python train.py --d_model=224 --norm="layernorm" --norm_place="pre" --init_std_up=0.0283 --init_out_by_depth=true --lr=0.00223 --grad_clip=2.0 --warmup_steps=558 --batch_tokens=32768 --seq_len=512 --doc_mask=true
Each number is 128 + 24 x the weight over its row's rms, rounded and kept within 0 to 255. Layers, rows and columns count from 0. The size above them is the row's rms in percent of the matrix's.

# layer 5 MLP up, 896x224, rms 0.0823, rows 586-705, columns 56-111
size [104 108 108  46  91  46  42 103 110 114 108  50 106 110  92 102  90 119  39 114  68 102 101  96 104 115  96 101  99 102 119  36 109 109 109 104  99  96 107 103  95  96 110 103 102 135 103  97  91  92 118 105 105 109  96 104 113  99 106 106 123 110 108 106  93 110 113 102 102 110  41  97 100 108  97 101 115  99 133 100 111  34  97  48 101 102 102  97 100  90  92  96 108 103  85  86 106 109 112  97 109 106 109 103  99  99  96 104 111 104 111 105 102 113 100 101 105 101  92 124]
[[131  78 143 119 103 145 161  72 130 124 174 172  97 151 172 150 131 111 124 166 130 110 123  87 149 134 115 144 123  83 134 137 131 150 159 124 139 124  88 108 120 157 139 105 145 128  88  96 153 130 131 118 123 138 170 130]
 [130 127 133 151 124 150 165 104 128  96 103 147 128 121 149  61 116 119 101 123 131 122 109 130 165 168 125 131 113 116 148 152 131 107 175 105 153 146 123 145 153 136 118 142 117 182  92 107 125 133 105 162 111  83 105 137]
 [145 153 136 117 113 113 127 127 117 130 126 151 152  92  91 172 122 117 131 106 116  96 138 148 138 122 149 117 113 125  85 119 130 147 109 130 108 136 129 166  81 140 101 158 176 132 137  90 142 116  95 125 135 116 108 131]
 [117  60 139 137  85 153 155 106  96 104 109 155 102 159 126 133 117 114  97 154 152 122 111 130 119 116 115 103 123 130 148 109 119  86 143 111 173  85 179 121 139 152 101 126 104 110 108 123 142 162 113 132 123 113 126 121]
 [136 126 115 133 106 113 130 108 117 140 145 146 109 119 133 139 131 120  85 174 121 129 140 108 144 136 134 134 120  96  96 169 143 121 170 127  98 151 176 121 122 141 103 161 147 105 135 150  84 129  79 107 103 122 109 122]
 [161 120 185 127  77 116 144 109 104  69 145 116 126 117 131 131 123 105 104 130 128 140 132 101 153 111 101 127  72 142 133 110 149 144 131 126 174 112 124 130 156 130  71 126 130 175 110 111 100 146 120 115 100 113 138 134]
 [115 122 184 154  79 133 164  97 129  99 112 128 119 125 134 137  89 144 116 135 136 144 129 109 106 126 128 109 114 124 137 129 139 107 137 112 159 117  75 163 128 149  79 185 102 118 131 149 121 153 142 112  83 111  99 169]
 [144 128 114 133 142 135 127  82  51 124 162 144 128 146 110 159  78 132 161 153 158 195 139 103 101 117  94  64 134 153 115 137 149 127 114 152 158 114 130 109 108 152 100 135 122 145  89 122 110 108 134 148 103 127 125 134]
 [ 92 130 128 116 141 141 147 148 138 171 126 138 119 121 133 130 110 132 135 144 154 149 103 145 122 122 108 112 131 142  79  80 128  64 129 121 130 147 138 138 140 168  67 112 115 131  77 108 160 125 139 163 116 119 127 157]
 [138 141 140 121  80 129 128  75 119 126 163 156 161 100 139  98 139 107 121 145 152 160 139  99 150 160 111 119 148 101 168 134 125 140  96 115 124 115  92 145 152 127  79 178 100 170  87 146 108 120 120 141 124 164 138 118]
 [145 109 127 156 118 137 166 107 122  71 108 195 136 140 132 121 123 137 140 123 106 126 129 128 151 129 111  85 103 148  95 101 126 141 179  99 151 133 122 148  83 115 161 126 147  99 145 122 163 167  57 158 122 142 114 146]
 [145  87 152 134  87 145 122  65  99 106 102 165 107 125 151 106 129 139 129 161 143 180 122 136 115 133 133 121 112 128 129 108 143 109 134  94 153 121 153 122 144 173 132 152 102 129 103 156 140 111 117 118 113 123 125 169]
 [123 118 125 115  76 146 142 117 146 160 102 122 124 147 142 131 113 135 104 113 112 141 166 137 140 203 140 116 124 143 188 112 131 103 119 118 134 107 110 144 118 153 146 151 124 157 114 135 138 135 110 124 130 113 147 172]
 [146 164 148 121 114 101 126 141 129 123 152 166 109 152 103 100 119  95 142 112 118 137 116 141 121 146 134 128 129 122  95  62 115  94 146 109 154 121 130 165 145 152 131 134  77 146 118  73 154 110 138 151 108 155 148 132]
 [ 95 153 133 176 107 123 148 147 146 132 126 108 139 122 156 113 106 112 139 153 122 171 105 106 165 130 118 136  84  91  85 143 135 107 138 133 100 125 154 116 169 136 125 182 116 107 103 165 120 135  83 146 101 144 139 128]
 [154 135 134 134 101 176 142 155 126 126 107 109 141 121 145 144 124 108  82 156 100 112 154 117 112 175 116 107 130  88 163 127 118 100 145 152 164  93  53 130 173 146  98 156 104 127 101  99 114 161 118 131 111 111 164 141]
 [103 122 125 115 124 197 173 136 123  92 147 111 141 141  87  73 144 119 127 137 142 142  80 143 139 139 104 143 132 147 164  84 125 134 127 127 142 131 139 177 135 104 121 120 152 138 146 113 151 110 100 165 147 116 102 118]
 [118 154 157 142 108  80 137 115 162 100 140 148 144 152 168  94 113 143 134 211 124 110 107 104 120 159 127 141 142 102 146 118 129 119 165 125 147 115 128  95 163 169 146 148 153 149 129 167 118 128  99 161  94 126 178 123]
 [132  94 161 153 146 143 136 103 113 103 136 143 100 126 112 143 140 136 124 132 139 136 103 105  96 150 101 147  77 175 164 118 161 107 113 144 112 134 129 131 154 142 115 179 127 111 114  98 150 118  93 167  84  96 124 161]
 [118 115 119 147 108 125  95 116 159 131 137 136 121 116 112 126 144 160  68  88 144 172 152 135 142 138 162 119 118 159 160 143 120 122 131 113  95 104 110 144 179 115 104 143  98 146 106 113  90  97 134 102 121  45 123 138]
 [132 154 106 116 135 122  92 142 178 135 118 114 132 147 131 129 110 105 111 112 131 140 111 131 147 127 130 141 122 133 123 134 135 144 132 123 154 149 105 110 181  67 142 161 139 132 155 129 119 132  86 167 158 171 125 134]
 [133 122 136 120  78 116 108 168 136 156 136 104 126 132  93 155 129 141 166 121 141 112 108 129 150 114 144 122 114 141 128 115 130  65 117 139 135  93 116 172 123 161 124 148 147 130 146 141 118 157 133 132 127  98 126 165]
 [134 119 118 181 139 158 154  41  99 114  88 154 113 118 134 124 126 138 150  90 163 127 132 158 108 137 127 130 111 177 153 123 123 145 121 130 176 130 141 143 128 120 129 109 130 158 121 120 169 123 119 155 134 164 140 138]
 [ 98 141 119 145 141 102 142 148 129 144 112 118 100 134 147 113  81 136 117 108 122 121 100 157 189 105 112 126  94 117  68 139 126 158 157  96 165 136 138 132 164 121 144 171 150 154 165 142 157 151  91 154  91 106 141 166]
 [ 99 120 131 187 163 113 143 131 160 131 101 146 126 149 124 117 129 141 106 145 131  83 126 143 185 139 142 100 129 186 129 123 136 101 170 113 161 120  97 172 120 111 122 136 137 134 124 151 144 122 135 147 129 103 212 123]
 [109 110 126 131 165  73 169 142 112 148 109 138 124 169 123 139 119 141 144 175 131 126 108  95 112 128 175 126 124 109 106 120 136  94 161 156 111 109 145 140  89 161  96 124 113 103 107  87 161 133 149 143 117  94 113 131]
 [115 147 126 128 108 103 108 154 141 129 140 134 124 120  63 124 122  92 142 123 119 179  75 141 122 127 101  59 126 159 170 148 112 126 138 104 165 138 116 136 114 113 170 125 155 120 127 104 139 145 128 126 104  81 183 151]
 [111 132 157 143 119 133 136 136 154 163 120 112  78 125 113 167 129 146 115 152 104 125 106  59 160  83 144  94  91 103 143 148 145  70 135 141 128 147  98 150  79 154 138 158 102 144 148 130 166 160 111 145 110 125 144 131]
 [143  72 136 113 150 156 126  64 148 127 125 132 118 139  66 139 167 126 122 137  97 125  92 139  98  91 130 166 102 159 134 161 106 116 141 130 127 141 149 119 101 148  99 111 146 162 117 134 151 117 148 156 132  89  84 116]
 [138  81 160 130 130 116 121 111  46 125 123 197  68 137 148 172 114 136 126 114 167 133 114  83 145 106 144 114 119 146  86 156 135 135 121 107 145 111 135 113 155 139 146 135 119 141 123 108 123 152 148 122 125 154  96 111]
 [119  90 151 127 108 144 152 127 158 151 124 126 110 132 137 108 145  84 121 123 148 186 131 118 119  97 140 133 131 133 104 162 155 105 129 149 129 140 125 151  99 120 125 127  99 124  75  95 140 136 147 162 132 125 177 143]
 [120 125 167 109  97 140 155 124 101 118 107 137 151 204  87 129  76 120 100 152 136 134 125 119 114 118 121 100 122 134 104 146 143 119 136 125 139 123 115 148 150 122 116 136 109 127 107 134  87 130  88 112  93 113 128 138]
 [155 112 164 113  79 151 109 132 140 142 147 132 116 150  69 132 130 143 112 118 121 193  91 104 125  77 124 123 123 156 130 143 133 136 112 108  81 146 124 132 115 175 151 147 117 141 119 161 115  96 129 120 128  96 164 142]
 [169  82 130 149 149 155 151  53 175 108  99 134 162 119 125 138 145 144  93 103 110 133 138 121 114 134 102 120 115 120 115 116 133 153 132 105 131 172 129 162 117 111 100 127 109 148  84 149 118 183 129 111 102 107 139 165]
 [110  94 177 113 118  94 136 133 101 134 150 124  85 140 108 158 129 136 142 110 129 123 103 116 102  86  98 107  98 127 118 141 133 120 129 102 155 149 142 116 113 191 132 195 120 108 147 139 149 117 103 158 103 122 152 126]
 [172 125 155 145 125 111 140 118 103  88 143 184 153 113 112 111 162 123 104 141 163 115 113 125 177 128 131 108 122 130  99 157 118 151 137 153 100 135 116 114 128 130 174 145 127 107 166 150 136 151  83 153 130 152 106 136]
 [ 94 139 146 123 122 144 112 138 120 151 116 115  52 151 139 135  88 141  98 122 137 128 103 113  85 104 138 102 105  89 128 108 147 112 130 119 132  80 128 120 142 117 156 123 125 115 104 126  96 133 154 171 119 149 165 139]
 [150 148 142 123 122 167 143  91 116 140 117 104 147 152 153 126 130 127 106 134 139 136 147 124 114 178  76 131 134 100 144 162 110 136 131  63 132 133 127 141 142 118 146 135 137 177 112 137 112 144 113 122 127 134 132 122]
 [135 138 155 133 143 162 130 118  91  99 161 122 123 120 123  89 168 147 109 165 160 162 157  98 155 131 109 131 135 132 131 185 118 127 107  98 126 138 117 143 188 130 139 153 104 116 125 139  71 102 144 129 131 150 142 115]
 [162 140 144 190 124 154 127  83 122  56  99 185 104 125 140 178  39 148 117 100 157 181 123 123 117 127 121 123 120 154 158 134 134 146 133 144 177  99 135 120 106 127 133 109 111 151  93 141 105 152 133 127 120 133 125 158]
 [ 82 142 135 144 134  93 152 116 147 152 193 131 127 141 115 123 158 123 102 108 199 163 105 166 140 105 139  66 154 160 104  74 126  89 121 103 127 131 140 143 132 127  92 155 128 137 116 105 156  98 151 147 124  84 109 203]
 [163 126 114  98  65 106 148 137 137 152 151 138 118 155 138 115 127 123 153 124 166 156 104 105 128 115  97 123 121 137  80 140 147  99 106 109 101 132 125 127 117 145 136 207 167 145 142 149 122 136  51 149 143 149 115 141]
 [ 72 144 147 135 137 134 143 138 115 131 123 167 151 131  87 151 127 106 139 156 104 111 137 133 143 132 160 127  51 156 108 144 143 141 160 157 117 139 126 162 121 168  98 149  76 117 126 140 108 101 151 116 132 112 100 148]
 [ 97 124 158 159 137 138 133 120 138 105 121 157 141 159 124 111 150 116 122 134 131 134 141 112 118 166 104 109 132 152  93  90 140 128 150 121 189 144 119 147 134 100 129 137 114 102 141 126 182 138 105 224 110  95 124 131]
 [125 145 130 132 136 146 139 111 109 124 169 175  81 123 129  84  91 133 163 131 101  97 141 147 139 124 144  85 127 155 116  71 142 112 165  82 121 131 162 151 148 145 111 119 155 132 146 167 130 105 120 158 118  58 149 136]
 [ 94  95 163 126 119 135 172 108 122  70 107 169 118 128 161 154 120 114  95 168 210 183 134  90 161 153  76 122 118 137 143 129 121 136 125 142 125 134 152 159 112 150 143 170  90 106 154 104 128 129 108 180 119 122 107 184]
 [143 111 143 134  63  91 108 115 106 125  92 109 155 134 132 166 153 105 136 136 149 140 159 128 114 145 170  89 149 174 158  92  97 104 116 102 131  91 152 129 111 133 111 133 131 139 107  98  96 147 126 104 127 141 164 137]
 [160 112 154 107 107 158 113 143  85 156 145 103 123 149 106 176 155 131 145 120 108 123 116  87 113 134 165 142 133 129  62 128 117 109 131 144 123 118  87 126 125 164  92 152 120 157 117 109 133 125 133 137 128 106  85 135]
 [135  66 156 194 134 124 126  92 114 126  96 120 125 118 144 107 169 153  92 123 146 157  83 129 125 121 122 159 103 126  98 149 149 162 145 131 149 108 115 123 118 105 115  98 128  91  82 151 178 204 123 155 113  99 115 123]
 [ 96 119 152 133 138 128 162 135 142 105 151 160 123 134 120 108 163 118 122 152 131 167 148 135 181 135 140 131 150 132 147  92 129 154 103 132 121  90 118 131 110 127  99 139 116 129 116 125 103 104 159 124 140 115 152 169]
 [160 154 130 108 139 141 133  70 136 107  77 120 121 152 145 113 143 123  98 127 142 180 115 117 124 219 104 105 120 142 152 150 109 134 154  37 101 116 137 168 138 113 136 110 134 179 133 153  85 102 119 156 126 110  90 128]
 [ 88 141 138 163 130 137 110 124 114 148 132 147 125  95  70 119  99 150 104  73  98 127 101 163 194 119 151 120 133  81  99 103 140 134 117 122 121 143 155 164 107 120  81 136 124 176 139  81 148 117 141 123 120  72 113 150]
 [141 130 133 153 133 120 107 149  95  71 123 126 109 115 108 114 104 151 114 109  95 132 111 129 155 101 150 139  96 155 123 133 135 146 144 141  89 118 175 115 165 163 149 138 116 128 192 133 126 162 107 141 106 115 132 150]
 [181 128 149 161 112 111 157  80 132 150 141 138 126 136 119  99 104 134 141 150 142 146 145  99 171 124 108 121 132 125 109 179 129 149 125 113 113  79 120 125  85 107 104 142 119 136 140 182 175  93  82 144 140 124 113 122]
 [ 90  83 124 122 137 114 135 137 105 119 124 139 143 141 152 148 156 118  99 147  98 159 125  71  75 142 163 142 115 107 147 116 138 119 123 138 113 147 129 120 167 158 116 157 117 124 114 116  71 178 140 112  98 128  99 149]
 [134 103 163 181 142 166 137 116 166 133 134 152 118 171 104 138 114 161 121 117 141 107 118  76 128 157 168 112 111 126 126 109 137 132 141 126  90 122 142 124 188 168 119 143 113 146  97 145 129 129 164 152 110 146 100 173]
 [105 115 137 126  58 139 131 136 110 149 174 101 155 161 141 122 152 114 116 164 166 120  94  71 109 143  87  96 109  70 127 164 137 101 124 121 131 137  83 140 152 105  69 143 122 135 106 147 113 159 103 147 124 131 172 116]
 [ 81 105 127 152 152 136 164 160 143 140 120 133 135 173  89 140 108 131  83 140 101 134 107 129 135 128 150 122  98 108 110 125 151 126 146 128 139 145 109 120 164 199  84 145 145 132 105 101 104 119 134 137 124 119  86 135]
 [ 57 110 154 134 115 132 106  86  92 137 163 129 118 148 152 116 141 115 125 140 161 140  93 123 122 117 128 141 130 124 135 121 105 130 125 129 103 114 138 107 131 167 118 166 152 163 124 135 135 150 116 119 124 139 101 121]
 [ 87 117 129 169 120 129 143 123 171 144 146 137 110 194 117 130 129  95 141 193 111 124 133  84 143 127 129 126 115 112 119 114 109  81 188 120 100 121 122 160 123 114 132 166 153 121 123 122 103 156 126 114  96  80 158 157]
 [ 88 139 128 123 117 112 159 123 140  90 167 148  93 140 125 171 102 134 146 132 126 160 129  98 104 131 154 131  85 114 145  81 142 101 112 137 124 106 164 123 127 192  76 136 115 126  83 143 137 113 147 139  69 102 193 130]
 [140 116 134  92  92 148 109 120 129 123 112 104 115 174 162 127 148 101 102 147 152 130  94  92  98 183  36 100 117  98 150 153 145 139 126  69 166 117  98 127 160 119 129 112 129 136 115 163 138 143  64 118 147 132  90 119]
 [ 99 120 151  88  53 158 135 134 117 137 163 108 139 136 121 194 137  95 144 136 182 144 159  85 123 142 152 117 146 125 146 115 118 122 101 129 126  91 105 142 152 131 109 168 107 139 103 140 138 161 119 115 135 141 106 136]
 [140 109 121 147 121 158 159 110 157 111 112 113 133 131 127 108 109 134 103 148 119 135  41 144 156 118 134 143 109 141 139 112 103 149 186 137 152 151 159 126 127  96 134 147 121 159 107 137 135 158  92 185 136 151 143 111]
 [150 113 136 127  84 123 149 135 102 113 143 159 160 153 157 147 135 159 160 110 103 178 134 145 172 167 165  99 103 127 105 146 116 103 119  68 105 124 105  98 150 179 101 132  74 110 139 149 153 111 149  83 107 118 127 139]
 [ 91 127 142 105  89 104 106 131 115 129 143 148 119 156 129 156 111 145 124 144 179 165 146 119 132  93 150 114  94 115 127 138 160  66 150  72 113 106 136 129 134 124 141 137 138 132 134 140 171 119  99 141 154 133 115 126]
 [131 140 145 134 112  99 104 137 119 145 120 187 110 201 183 143 119 126  97 152 192 154 110  99 159 122 153  78 125 121 100 102 127 137  98 107 130 130  98 116 128 176  81 174 108 138 126 187 105 121 122 167 106 104 135 156]
 [150 103 109  94 131  88 154 112 139 139 112 127 124 117 167 103 151  90 140 150 110 126 118 153 119 129 100 101  94 129 118 127 145 122 123 138 143 110  92 140 139  99 127 118 134 177 114  93 163 109 115 184  91 135 152 134]
 [126 126 161 141 157 131 141 121 127 139 116 137  92 152 119 158 119 119 126 144 118 140 107 114 137  98 143 130 110 122 118 139 124  76 134 153 165 124 131 142 108 119 139  96 136 123  91 133 167 128 111 151 124 158  94 154]
 [134 145 138 157 116 131 157 162 139 131 153 145 114 167 111 150 151 139 129 165 161 114  89 124 130 145 124 148 129 134 142 108 152  96 177 128 105  95 110 117 165 163  95 140 110 150  82 124 153 143 153 170 104 118 143 134]
 [108  97 172 138 109 122 124 131 129 118 100 162  83 152 117 111 123 100 131 145 152 115 109  89 158 180 131 129  94 109 163 146 114 145 124 126 143 107 153 129 122 142 132 120 109 117 130 122 144 129 131 170  67 120 167 156]
 [130  91 128 148 113 143 112 107 124 122  86 107 122 113 122  65 169  86  57 149 160 153 113 123 118 150 110 126 129 102 142 133 107 148 183 140 169 132 130 120 151  96 132 112 107 133  99 166 121 181 118 144 139 118  96 147]
 [160 120 167 148 117 111 113 103 179 127 139 121 139 106 164  95 129 127 114 161 122 109  79 141 208 107  95 104 111 134 110 170 111 147 121 100 125 162  93 156 152 150 128 106 135 107 133 116 131 145 103 125 127 101 151 144]
 [157 146 149 142 107 123 134 103 125 150 176 157  88 108 156 154 148 120 120 113 138 167 141  97  82 124 103  82 120 149 128 182 147 160 158 152 135 116 114 117 175 112  99 147 117 104 141 161  99 104  90 182 125 133 106 110]
 [112 109 161 149 142 161 115 146  94 131 138 124 139 145  91 120 150 121  96 138 134 126 115 153 138 163 134 128 117 132 121  97 135 121 147 122 181 165 162 108 177 134 126 160  88 154 129 128 174 118  79 170 120 148  96 142]
 [115 168 115 121  88 131 127  97 123 142 145 161 110  89  94 145 118  99 162 115 127 103 128 159 175 113 162  93 143 160 127  89 130  66 109 130 134 136 156 198 135 150  95  95 154 130 125 116 109 114 120 102 137 118 119 156]
 [125 140 163 123 142 121 121 121 100 138 149 168 128 173 175 153 111 137 137 139 138 144  91 123 129 131 166  93 130  96 122 135 141 142 116 104  92 179 144 147 148 166 118 112 124 110 123 138 127  84 130 112 108 117  93 132]
 [134 140 113 113  98 116 118 157 140 133 156  97 132 178  94 114 140  99 128 169 116  88 111 133  89 114 163 140 103  94 103 126 135  88 153  98 139 151 142 123 162 135 112 128 159 108 113 155  96 126 134 115 124  39 167 127]
 [144 134 134 186  73 141 139  97 129 135 155 160 122 100 144  97 153 141 151 114 213 181 155 133 170 132 121 106 120 146 148 125 132  84 125  82 120 103 125 152 138 130 139 107 113 115 121 169 159 108 131 117 126  66 106 141]
 [112  94 135 147 142 153 111 108  75  94  92 153  41 111 128 133 121 146 172 116 125 118  94 146 126  93 124 132 127 121 127 108 118 125 140 134 121 107 126 127 143 113 130 105 132 139  91  99 159 163 139 152 114 118 177 134]
 [157 142 143 138 114 108 146 114 156 138 140 134 148 117 149  84 103 111 156 134 188 125 119 136 128 164 104 111  97 137 137 148 122 165 141  78 134 131 169 121  97 143 142 134 152 131 140 114 133 132 114 144 122 109 125 150]
 [ 78 135 141 124 108 115 163 105 136 118 108 130 136 132 107 176 158  95 100 162 142 125 127 117 109 144 153 107 122 157  86 126 199  97 157 125 160 115 155 109 133 123  93 144  68 146 130 118 137 170 131 142 100 110 136 135]
 [139 123 108 177 132 179 169 137 119 123 143 119 123  93 110 182 169 119 157 110  92  99 114 142  96 129 143 113 117 128 150 114 142 105 133 162 143 117 136 191 132  91 124 108 148 164  63 113 123 140 168 124 116 153 135 125]
 [120  96 169 132 132 162 154 101  89 125 121 150  98 133  98 165 121 124 132 140 146 163 126 114 129 117 115 101  96 145 173 128 137 122 141 127 126 135 117 143 113 121  99 187 101 141 105 109 149 125  75 124  87 144 122 168]
 [ 79 141 125 139 178 110 124 146 105 143 102 148 131 168 119 171 111 126 116 141 118 107 153 132 134 152 178 110 104 154 113 115 123  84 140  82 138 128 147 125 111 153 128 145 145 114  85 115 144 129 129 151 100  84 156 143]
 [124 100 135 201 145 105 131 111 135 103 136 206 125 134 148 122 156 132 126 105 189 155 131 112 168 121 155 114 128 118  95 125 115 135 117 169  77  68 130 117 131 140 143 134 125 150 150 187 103 177  92 145  88 152 135 187]
 [ 88 131 155 112 108 109 110 105  83 132 135 152 135 141 136 113 148 130  96 102 140 116 104 111 105 142 124 117 126 106 131 105 156  94 145  59 100 124 118 116 139 161 131 122 130 105 157 111  73 122 130 104 105 113 132 134]
 [ 99 126 153 137 114 130 157 127 177 156 127 133 106 133 145 146 127 131 113 162 139 103  97 106 157 103 115  95 118 144 144 105 116 124 164  94 153 146 117 156 155 165 101 141 137 133 125 134 108 112 146 138 139  57 129 149]
 [146 112 117  97  96  97 144 134 114 132  82 124  64 157 147 178  82 110 127 155 115 148 122 144 108 161 137  94  92 102  85 137 126 134 147 122 118 134 163  81 141 174  98 135 152 166 145 113 118 135 108 143 107 103 111 153]
 [103 124 124 130 133 117 151 157 151 150 105 117 100 154 188 133 157  96 123 141 104 109 100 112 126 118 116 113 120 117  97 175 139  79 156  99 141  94 114  87 137 141 160 145 146 102 113 179  84 173 143 129 110  93 139 112]
 [161 116 127 153 136 103 125 112 144 137  95 131  95 123 152  84 120 110 122 126 124  96 107 150 168 135 115 107 128 138  88 133 129 116 197 128 157 165 132 149 163 100 112 170  92 138 145 118 130 122 114 140 142 157 165 125]
 [119 124 146 144 124 132 136 121 147 121 145 135  74 167 114 132  90  94 151 138 149 135  72 158 128  90 121  88 109 151 130 103 140 101 117  93 132 109 150 141  92 119 124  96 122 143  87  90 121 123 143 138  99 128 147 135]
 [153 151 145 133 121 108 109 115 189  75 112 122 121 126 138 133 135 112 140 111 106 116 125 119 115 146 112 108  92 102  91 141 145 163 141  97 115 104 183 116 139 124 160 162 130 174 160 140 106 119  99  94 119 131 114 158]
 [135 154 138 132 132 171 157  69 147 141 146 165 140 136 129 108 162 119 136 124 188 168 116  47 131 183 123 108 103 101 151 145 139 124 145 142 110 116  97 109 152  99 111 150  92 107  63 126 110 162 105 138 112 158 108 125]
 [ 80 107 115 159 147 140 143  71  99 128  99 124 130 118  90 113 117 125  85 138 171 162  82  79 102 131 124 132 131 116 151 145 130 129 137  75 146 115 160 136  90  81 120 151 124 160  77 127  95 163 123  99 102 144 119 137]
 [ 92 113 109 127 151 127 166 130  94 128 126 135 152 126 127 127 144 147 155 130 166 126 133 125 119 138 150  77  76 172 124 125 105  87 121 131 160  60 126 134 125 162  75 108 137 123  82 123  95 159 126 145 112  78 138 144]
 [138 141 133 128 124 125 107 132 106  83 107 157  96 181  96 153 164 134 146 108 153 176 117 105  94 150 115  97  83 155 105 168  99 143 125 113 148 118 112  95 156 145 155 138 110 127 140 155 117 159 113 144 120  98 137 137]
 [147 131 133 109 118 123  98  97 127 143 164 155 109 144 160 142  86 134 116 129 161 141  36 174 115 108 119 100 100 113  99 102 134 128 125 109 132 111 156 119 158 148 135 131 151 150 162 116 170 153 106 144 121 116 185 135]
 [126 122 142 149 166  96 143 153 111 143  98 146 128 158 154 163 124 146 115 150 133 106 128 119 170 111 150 115  86 110  80 132 143 133 107 126 102 127 167 158 148 115 130 160 126 101 151 160 101 132 131 104 106 110 139 163]
 [148 130 111 168 110 148 141  82 139 103 147 187 161 147 101  88 150 137 162 108 110 108 142 140  98 121  98 135  82 146 157 167 111 114 139  95 162 108 140 135 164 128 102  98 112 132  92 163 112 145 103 153 122  96 144 142]
 [ 90 146 142 117 116 161 114 133 127  65 127 158 150 104 115 116 121 122 126  95 139 123 139  89 137 166 173 130 107 134  93 139 145 128 130 119 174 106 116 108 144 148 101 147 110 113 121 125 106 141 135 151 122 113 111 124]
 [167 132 144 172 129 157 114  81 151 131 100 117 118 143 137  88 150 146 107 104 145 150 126 134 121  99 108 126  96 130  95 162 115 146 214  82 162 133 158 143 161  96 177 103 149 138 141 123 145 126 128 119 146  81 150 144]
 [129 151 156 153  65  89 111 141 152  82  96 102  70  93 193  75 109 121 132  97 118 139 109 167 106 133 135 100 135 131 121 121 107 110 150 116 186 130 153 129 123 142 133 127 119 126 123 101 124 121 140 113 127 149 118 127]
 [124  93 139 133 122 119 108 107 150 117  85 166 130 132 108 130  96 141 142 113 115 152 121 118 149 114 143 122 111 167 131 131 123 149 109 132 140 118 136 134 114 176 147 121 125 102 143 162 128 155 120 135 106  71 174 154]
 [ 83 145 147 129 172 120 145 106 152 132  96 104 101 128  86 113  96 171 129 124 105 146 116 130 136 136  98 110  59 151 110 148 114 111 110 103 193 161 169 121  98 171 153 164 148 118 160 113 143 133  98 134 123 123 183 153]
 [121 141 130 159  89 137  93 126  93 119 147 155 117 165 153 139 136 106  96 110 114 140 144 148  96 108  74 144 139 117 167 140 125 144 135 136 119 135  78 106 128 129 164 161 120  95 114 123 187 103 128 111 121 118 167 133]
 [145 137 115 109 133 133 196 131 125 130  86  90  91 143 172 100 102 106 145 141 152 139 149 100 147 151 134  93  74 158 128 130 129  67 138  96 183 134 108 163 144 161 145 139 141 137  83 105 147 138 102 153 108 103 145 138]
 [113 108 127 123  69 152 151  99 120 106 108 132 139 127 107 120  69 108 122 111 135 125 154 113 150 141 126  68 115 193 145 122 141 160 137  85 153 136 123 159 150 116  86 155 136 126 113 160 112 138 105 133 135 100 119 126]
 [ 70 135 132 114 118 135 137 128 132 128  99 113 132 175 116 108 167 104 135 120 126 120 123 125 142 114 148 132 127 142 146 130 136  62 122 103 149 145 115 196 116 142 135 141 129  94 104 136 161 186 137 125 120 120 118 137]
 [121 109 133 107 131 107 162 145 134 128 137 114 116 116 121 105 121 107 131 148 121 120 123  92 126 161 150 131  87 117 122 135 132  79 176 114 137 114 101 167 126 178 133 100 144 122 118  86 110 174 103 119 117  86 142 124]
 [130 122 144 148 110 125 136 107 165  72 155 145 132 130 159  82  66 114  94 148 119 140  75 133 117 127  83  83 123 134 122 146 134 168 146 121 145 126  96  96 133 109 130 116 137 164 126  74 135 155  74 158 122 141 126 122]
 [120 161 138 149 138 103 141 152 133  84 142 132 118 143 127 140 124 146 166 132 149 160 114 111 131 102 126 114 102 127 128  91 132 107 118 141 128 140  90 124 150 184 100 158  92 135 134 121 119 127 136 133 113 121 118 153]
 [117 134 119 116 142 108 131 163 129 128 112 123 124 121  82 150 128 127 120 164 144 113 133 115 164  93 110 115 134 161 134  96 127  77 131 132 136 120 112 152 127 125 173 152 136  93  87 117 128 153 141  87 119 148 129 127]
 [153 131 133 122 141 139 128  90 142 108 145  95  73 120 107 137 142 127 126 171 112 160 150 139 116 112  96  72 107 116 122 111 136 128 198 157 125 128 123 125 115 162 144 143 139 171 134 116 119 126 139 161 113  95 129 140]
 [ 83 115 154 115 132 139 119 120 120  87 154 133 123 162 128 140 149 114  86 183 143 141 118  99  98 120 122 126 128  94 140 122 132  86 153 128 108  95 136 146 127 193  72 130 128 125 138 101 104 138 100 167 110 135 118 121]
 [ 94 117 153 149 131 132 123  70 155  69 146 147 128 138 131 140  83 134  76 154 106 121 123  96 133 134 102 153  94  99 143 127 128 157 150 139  82 145  87 147 122 118  94 176  77 178 145  96 111 150 145 111 112 148 118 131]
 [ 82 127 150 113 121 111 125 133 118 105 148 155 127 149 129 134 133 107  68 153  96 124 108 124  96 151 125 108 127 130 130 103 112 128 152 134 112 140 124 110 148 141 113 118 132 143 122 109  82 112 145 121 113 112 137 128]
 [152 127 151 124  80 103 137 108 131 134 138 149 131 117 141 105  83 121 136 165 145 103 149 134 149 121 134 127 126 112 110 133 126 142 165 141  88  96 158 144 101 121 129 169 158 117 140  83 155  90 103 139 112 134 139 107]
 [102 116 143  92 128 132 144 132 124 129 117 118 129 136  69 115 120 149 158 110 148 146 148  90 163  67 161 115 128 192 163 114 121  91 102 121  72 155 143 191  93 168 138 161 117 132 104 120 109 149 151 110 125  85 159 160]
 [132 142 133 176 149 138 185  88 137  98 119 110 120 109 125 121 110 121 103 130 120 131 104 113 178 146 117  98 116  79 141  85 132 125 115  84 138 124 122 149 122 115 153 125 134 204 129 134 117 170 141 124 117 102 161 174]]